config = dict(
    n_layer=9,
    d_model=256,
    n_head=2,
    n_kv_head=2,
    head_dim=128,
    d_mlp=1024,
    vocab_size=2048,
    activation='gelu',
    norm='layernorm',
    norm_place='pre',
    norm_eps=1e-05,
    positions='learned',
    qk_norm=False,
    attn_scale=0.0884,
    bias='none',
    tie_embeddings=True,
    parallel_block=True,
    init='normal',
    init_std_qkv=0.0271,
    init_std_o=0.00639,
    init_std_up=0.0271,
    init_std_down=0.00639,
    optimizer='adamw',
    lr=0.000906,
    lr_mult_o=0.974,
    beta1=0.95,
    beta2=0.95,
    lr_head=0.00483,
    grad_clip=1.0,
    warmup_steps=401,
    schedule='wsd',
    decay_fraction=0.678,
    decay_shape='linear',
    final_lr_fraction=0.0,
    batch_tokens=[16384, 32768, 65536],
    seq_len=1024,
    doc_mask=True,
    z_loss=1e-05,
    train_tokens=194500000,
    steps=6168,
    dataset='wikipedia_en',
)
Each number is 128 + 24 x the weight over its row's rms, rounded and kept within 0 to 255. Layers, rows and columns count from 0. Numbers have three digits each. The size before them is the row's rms in percent of the matrix's.

# layer 5 MLP down (transposed), 1024x256, rms 0.051, rows 738-763, columns 0-127
089:130112188120149127097128133104130075115127114167142133119129178137147124138115095131102128151117132096162125149126133102127156140121161176122138122180115176156136108140082111103124125062096106145103145146105126146138112097152155117080131108132150106119126156186117131148141094122081114129110147112138109156083109109157128134144144168111140147096147128144091106163076129138130153150129
096:107131093126148137128112140191117130114125160137118114157113157126124139130122096095083095162111138112130152127131122131113149128170139147131139151100107113154146174063136129103098144099152127152125114152119131084146171105098129145117128181168093105134176155150145135158128137154176186115151142067133130141128095146108078164145075102097127129140136101126145169132127141138133150138138
110:156126133122162148131138136104142137174112096147107127161117155174121126109175141075167103144101144135150112115125103169122120088151127168077115137113106126127152135109141121127159124172086108152121150133109144131152107172100121153100168147121176092115171140103108101146125114115141112120130121116131132102175112159118093103101134091126116103122123159106107140146106116156114142136180
107:120142191165157054106125127127149163073124125148133125109087178134170136124126123120160139116146051158097161139116129114127113111159162106169113173129130123179126123105084170160139125142072093142111171142134144138114133112120147107119115155149142116115165094149116163115148127081145110124110081128162140112098106166112145112141134137128137089113124105102170147114143119149112137134127
090:128112126123108116139131058165134134143103166120157146121151121133063125109146112118146139166127152149111117133142119112148203146149126131148106131118103127123149126150106155133130123132128133106168107150122119136121119147156138115106160076154166145095116090161135118120164125123143154183138130131124114138136095159159127087113114128119145119142114148120154149126095106119156120130093
106:110145151072076111119084120125110105114091172097149147135123108124118175127120108100123142127151120117089118149112115123115131159175139096113133140157130131148143080109140121083166106109148159156142101117100100166091109135097139130146167125106137144125144143157091143121149145151133134167176120157135098156156118143121106161170115076114151100122096143114132112124136099107158119090138
105:136133133147099136161102164083106144152090147130114146113121123134138107079121104156153152119145111086128098141121150118116126083126181126129131085099147135158108092128108127098141152144131111126171123124109087108135143140134117147111122125091149162120105156118082121113114130132164171086132085120132113109130118117105148130117111140122106107127135068105087193127136163108104145173113
121:115102089118151124168130127128111154176147114110100189153123128102147160148076180108148134139130107161154070078135156125123138120101110141141066150159083154135133156142162143097173117141154142121136115104128117128145148147113112123140160120144129157153137101136136138095136189118152113070129112092153118133113088104105109133109136132130150127139137100132147144169104098128172148137117
100:158150180116138131127144145116162126139086113145134113174105150100147120125099108140138118082118114118102148129108101118073136127116179121146148088153108125135132137118146133121110140109136135112154079139145142132134173152104126142099151121119119110104140136099132094081207157122102163146144166112142134169126094122129086126103062145168117109120117126176140115086157108150140100110142
086:103105137077174131110065120137093138134117148081155099135142117145132126109093133132142161136116083118137106188106138107134096131144150133117136127124093098101138170115112134117100149123122133139090081169123114130131131104132158126087146095120107103115131117078182126168143125072130167141117157107125116131159142146176126106139155116103128160134124136140153114114114130137141112135076
106:089132158111121141140130107097117131131157139141123124134080159137111153109160154126113178131152154106136146114107103132121140106136151117177169126154123114136143142119138111112138106195144110082098136150142098171139125115094098131157176133136138163141105137152122130095093113104102110137126131140133149144117094121155121180120090128161132129138135115114140115122109115150134113148104
098:092144145144138150158142129130127121148130131094158148097124136146098115107118107157105137139095101101137124154093121123158104122134111114127105106131122115121156087126144143076104102120167124196122104142085043106136125117130124104130156096169136152103103126104093095106130133125146139156132164112124162142178134123103124107114132127143124132143132134146110125127050199137113134120158
110:118108137091143107122181111146135098145150142127114131153137160158135168089117130128154107140103153123146097137121142104107138127126156096144118134089129131152136143138137122121143095114117128119153108119089138141134156115155158119081078112089104124122085145147115078132123133096157135148146037113085136117101094110177114173112143135136114113134128163157164175137147131124081113166149
092:126119122131133127133136114122145133116112116140111120154152118104171094164111138110168147142159093174116137139137104134125104125103104096118093213095117108104129126154138109184159145165103142108121174161132136155120159150121116124158143123153113137152116085146165123127150115125121116153127108138156166131110119167096116091123143124169170123123100206116089133140150125079121129092114
108:129111133159120126105126127115139114078141138110147140107101132118118065145131131147104135111149119168122128146140136108132134127138138119153113137143127130125111144122129132127128125161154152116087127108142132103090110108134110152119130109146138097139131162100096119090121139122136134114094135175139116128108147128131115159123152152158106187141132101145130130141000140117134145109138
082:140139145125082149097139151099100138128156168150106109092117131149129131107182181099089129077091075154163148112130125068124127148116149097103150194151149107132095126091131108142144109101155121126119108168129111117155145129117159103158199121147117102130139176094129117122124145113150174128133117107105130109146097119114103156060156130138124125107131145121111136106043111138155109092131
099:136106110139124132137108130153132151122106117102098101152182150137115100126125145090122138129095104141127109149134127115124146151142093114135148139145110141122088106130156141152127144127100114075103109091092118119091122145126136174112085105145160158141110098131127115086130156162165112109155138168100078049112142151112123157138139138091107118119100126133116164101134102179142176113077
089:145111084134125109174109162104137137139116124124100129121117110150116141139121149115139112141079129138156110109120116127123116134100119169119103119128146160120118138118111141143093113119109111158063129142141135074159068087150119108145137158108139141093188169166154119105138161113153150129176118107154134113098125134119136153120142126112125130121130132149186152116076158137164097125141
094:110119133129104134177144137158109122137125151144096121134107183123118090116102123165101121114097105134128041129120154157117142125129139103120138146127094123156113168107158107110163162136113108164144145131126071133128200104130119116151091151154144117156165122105141166076089128136156111136100100068157149105128115141119155135127139153104121144133135187166090124164122134128125108151111
101:120134098186102141120138151110172118111086114159146145157098135124135114084143124114108116065141096148111125095164159139153117141162125148113150146145134157162118170128182129116158103127132084159120135129101159145141093139185101110144145110119119108150151150135119116152108116149113133065116076113083161142159122145142108111136152148121134133144148140106123115196123098140156151138111
112:150156111083150145122142151114191128125154114143123147130127146155161158151156131128143129141074099148100132150143117135159170167135148152096114157150146088139122130141143125120109116078136136155096103108099109135145206114151138115137128166104122107135154142131144139137124124102161131111174149150147138067110169097078165160151134124135171085102114179129086144114116125117106139145137
160:112076105134137142124107100111139140137130088154139113129148146077156148147154116152147118110122090144061117132140133087136108137071120115127130096145122113098095102168119158141149144144093148130092121077140146132099146139107129136153119120100124097125124153147103138159131141121139170099146121169130118144122074127100096125103158140095104131107086123159133152112175134128111140105087
089:143099127132151110111162149147157064128144129158135098205110158150109122137127082098117139150162124094136097133134090109104120143125148141146137156096147107165113142123155114124097161075155135097121139125153128125164111152143134117124147125130076133138111134114134128149111143172150157129168092084142129122114155128141099138158124118144145106126124139133127161076134120165141115104131
099:113135144118115103108160153135147112132126084127125143164134107113131148121107128158136154111130150122146077144136112163123050124138135096130154144142151130119111137104121146140127107162149138160122140097139112123130138141121147132110070138127141110176127161092120122149121143132125135130131166113170092135117129100108110135143141123142134111152122151119133137162000113135164140125117
094:069157101152094137111169112158138161068143107113131094138133142120141165109170068167164146126126105124172105179161108164101106116126128093152110122106125117128133129176130079150163145094113098130147108091140099150137123129143157159118105121143140136129114122125131136100138169120151148123171126133149162144160107162108099083129126112146106116106138128090137151145110117173144112134146
095:127101138109101126159139095134113116105117160114128105160128120198110135123119124082124106119124158140150105149115155129105114124139131115150113175113101080164135131098166123070111133094141139110145151116144111146133113152116123103154126121085146105096170136070146100126126109115126167157142112137135101096123084145136087108091097105171160159138092111142122175108110131136055119149123
# layer 5 MLP up, 1024x256, rms 0.0674, rows 739-763, columns 0-127
085:120127148124111096096117135107155131119128118131168162124141148138125134150158101136129128118128164101188113137117176128158122088104128111154139110143130130157144101139178097111131109086133124119143087102133088127124130134103147107131140114165126198141148113141112208122126136082084124147118111138154134161161122067169135109128119135134116161120130141110140104133129115151135140118128
115:134129126139133149129072124079134095142148142144131115149120156118124133102180131145165136132113127120125124131139156128124104164158142120154155108124126120106098121132115143153103147154126081115120133128128122129133133121125133086181131140118099136117131110148162118145178105111123161130163132148117104101072117110104095147168094100154114120130121161112169181120136135166115122128089
105:138131099115102153125191090096111123150174070099100123149142125129134135089132112083133115134151118106141118114118124134150109120136081160135102129135102170128142164123120130125122141136122152124127099153150152123145131131088129116122105117128107091171143098120160158146118134145153116159148112127140116142118131143115139129116132118160141118149148180157133148094140163101152047124130
092:113119146136130136149128128133074152161172122130139195148118098101175148124123119099115146115121097117168106130107084157130118160137080134110136111116133136152116130105076134137101133077132134165140146155077128169163147156144117141145124142132153173154131157123119141129140135125147112131073111128111140117109126123111094148124152155073111150116146156110137099174144106109142095126104
111:171145082146109074106118120136096135155134136128123167185137158091176153116121119158159138150195162136106118153107116113123142076144154109117150113111147096155153127163155119116147135119150132130087091057122129124131140137134137161109098172083117123145112135118190104141157132093100141133168068120128133113116103111107122135129085128138143105114135128105152123096142081132125149135142
105:122138104083154112114153132175138107093130101158132127129118138077169133087110160096129100127121078147093153111090125123133154167120083157157084128140123123123167166139162106142109110101132115158084147116126137138129153153120139127172146126134116117150147108122151131127125128139084087128134135122114154148155146128116139115164109127141160152128120122146157092097136126133093071116128
113:126134042177098132115126098152159109095108088099086107128129095111190101137129121119166097180165130110103142113107071142117131151121095138180112112080119190109119143122151128097094130119106154093137160111103138114132085139100129126116117094116123115141148045167127177107168155095113114114112133132100114116139152153134144120132136088139156154124124099134186126099144111156102108120159
095:092131124137105115114131104115135118139111132124144134125099156141131121100166119167125085165187123095164103136094125130136087090099124114123152111150142123149134117147129136097148078101160126129165120106122117119100106121136113140089153119129116183121114141150121127111153111131182138102136118116132117179116136080108101119158143107135102145129178086111123082128143139165113160112122
096:125110115124109101168140111100122112123116091132102133129123172128119120137167087151120145149153130145145135132162114149124158128177146140164107122111132139178127103092143107084151126070120085140118146117132136141106123137073134080128114112193127135162148142110155098141091134121110128132170109145126153137123121113126137130088116153165139117107123136113131135119129117151130106109157
103:102168136098154116145134141113099127134182109109116122120132129171130150113127176070109146149156209125117149133148114139136137146134143164127125113156124147115125124061102125122051138171097080115179183139118154132166119107131116093146158141108138108099112120149163109148135130144126137147145129057088110110071135128097143153193142104126119125132143117159136095113142159120106101121105
103:144109139099160168112145061106093136120153130117162151136139095095146112111143107094134118145139133128090128141114145147139162149117109137094124133115158137144086143162152126141120134123110108147136118145195124182108123115157123149145116141126110147129109124127119141128143142140114118211158129137150171130114129093123183147149142169124119166108136174118125143140134136129152082112119
108:109108142121157135133156133073114158128144097130109097155158102105136098128126109092164128158138162149102115138136065118139112116082135171106158117120151145126099065128141171160144145114134130108127168154152106163126117134123139148097144123139128138115108085164156127121138132128109138127139088102113154101164172116115152149129168124122148132101132091105149102104139074170107113133124
102:161123122110097159163142092104121160103134124119121166121130114061130160094154155096168101128088136116144119107086154156166186141129117133165111126132132117114086114107135149127105119124089106099147108121153126140156165133127129103105134140140086161122128101157119156152148130134130129165087159123146139120117144094133152149120111127129108155131128144100140128048148151135143101126126
113:121144122136084101091083147133125126121177114118180156141081146134135134104126116154174158203153123140095089110095135117130136118141129122107105126068128125090134146144139102092091138173134104114110125060120126132090129157090125092106131105149123106195103141124132154110136120138130125183138147163128148147117145100117114168126191077177157139113157104122138151084147142098136133152124
091:123148113119117068160108162131121153087123111115108157150140095110143147112196128142134163138135124136145142123094100145119117126126119091178153134137147104110112147156148132112156110142101094169160161101122129128163154196163128134131089167117144100124134104140142194104158130134110139146096073157085123139060130112133112127144125088170122104142152113093157091135135110164132129111111
110:144099134101157147125182122132112117165202062103135160096113112123165157139127130116115150145129142153130128132110144120127135126125131156140090140114135099136115114062150121125129142089116108122164072141205114120142136137133141136153149139110124141128125135094131091152126133123107120164141094097143121138128128135115126131126113129128154161117126173123121122140139111121104081128128
100:183126139133151091132098093089112122131136138165185198134123116126120122108156149159132125131138077130175162135065088127103124150175134108127103128120126120126116115083156149107149124116083072153157087153128147148130121128183130121143107145107133119121092138121121126122115109136149136158059132136131129148133157109126164139085101143161111129131175116073118152140148177064105147128123
084:131122110103094179115152123139101171109180142101105116115150091088129160149150111091148138113129151114121106120137132160112115100145068100138170090104160109103146143121109139120113159144105089147145146158151138168114147151073117153120154123172127150143076152138153115121157122121112092143130073139107130147162146128139153133125114134116108102163127120130150123103124126105100168128095
095:097124104103122085151101122130138144138209113096168160127131130149146117170117137134116141157137165120147165150114135135181138145097094122105126148133127108121134089064133112131070127096113130147136120137145112120153160112159124127112136128132099168107128165116140136165145089125109119184145132101135104117125109098156139123117116128141101173126146129109093115162134121121078143108134
108:126157090054152153157084113119135141148154107126144122112129175122095142124147167091147121166105146121115134110142098090141140137147116137133150123109151099089151129109083124129151152152111121118161133156097131116144140127132132113105131169118113116143108129147129152142121110104160117136104086107088070111116151145118144188168152066124149121157138095125118128103140144131153113137117
119:141125130112142113101105141108110114133137118126105161107141137084132131119192157106127099204166127099146144118136113155146133144122108133122153113119129139145153150108112102116137125095158121121180145167113161160116139153060124075147129123184129175147121095113111126128143125112113135120132109095135109137113123061072094132143189118129119186135202112133139091142156125173073124102125
085:098125138120122114119109139127130126133154107124143114155180138111128141120150132146119137137128162113155085142068169103146095133142113146159139139166121123108135163138158127133175104135132148144071120098143094112130154109090153119117143124152071125108161153148144176141121093089126126102159115162133134163119129087121090114145077123105129148129153115126146156130137119094116164124121
096:086146173109120089102166090119125153061127112115140137129118106080130110100133109145127108179139127136131169119122099129131147137116105121161139135095145111113143097122138117129117131115109121151138132140140109143107111110140116109125129147197122166166170118113177158120129127125105124123175150098131119155127165131113095132192140115159141118109149087122095087145143100157096113109144
098:074135108116107115151140103155153130121129137131163158129102111111153153117178125163141107154110108128165144118110113122121112142141113127117141124114131149151113185124124153068087132098137136169146141154129152187134148107130123160155134139175135179139121155124107145126109143102138126116108112146085157109112132137139128130168183108175109137113131096092106104166134114115159141132127
101:119100153130075124128114132132156141137139102107143176102114138139146115167112157117183096176168125110162081113139108112140102127141140144142134099110126113126138127114142138129118102092146133148134134126126123148114141154113123134123141111139103172115151152146121170146111131100109128145159097157104129102118104080187115126168165098136150130119196108093120087155129124146079122161101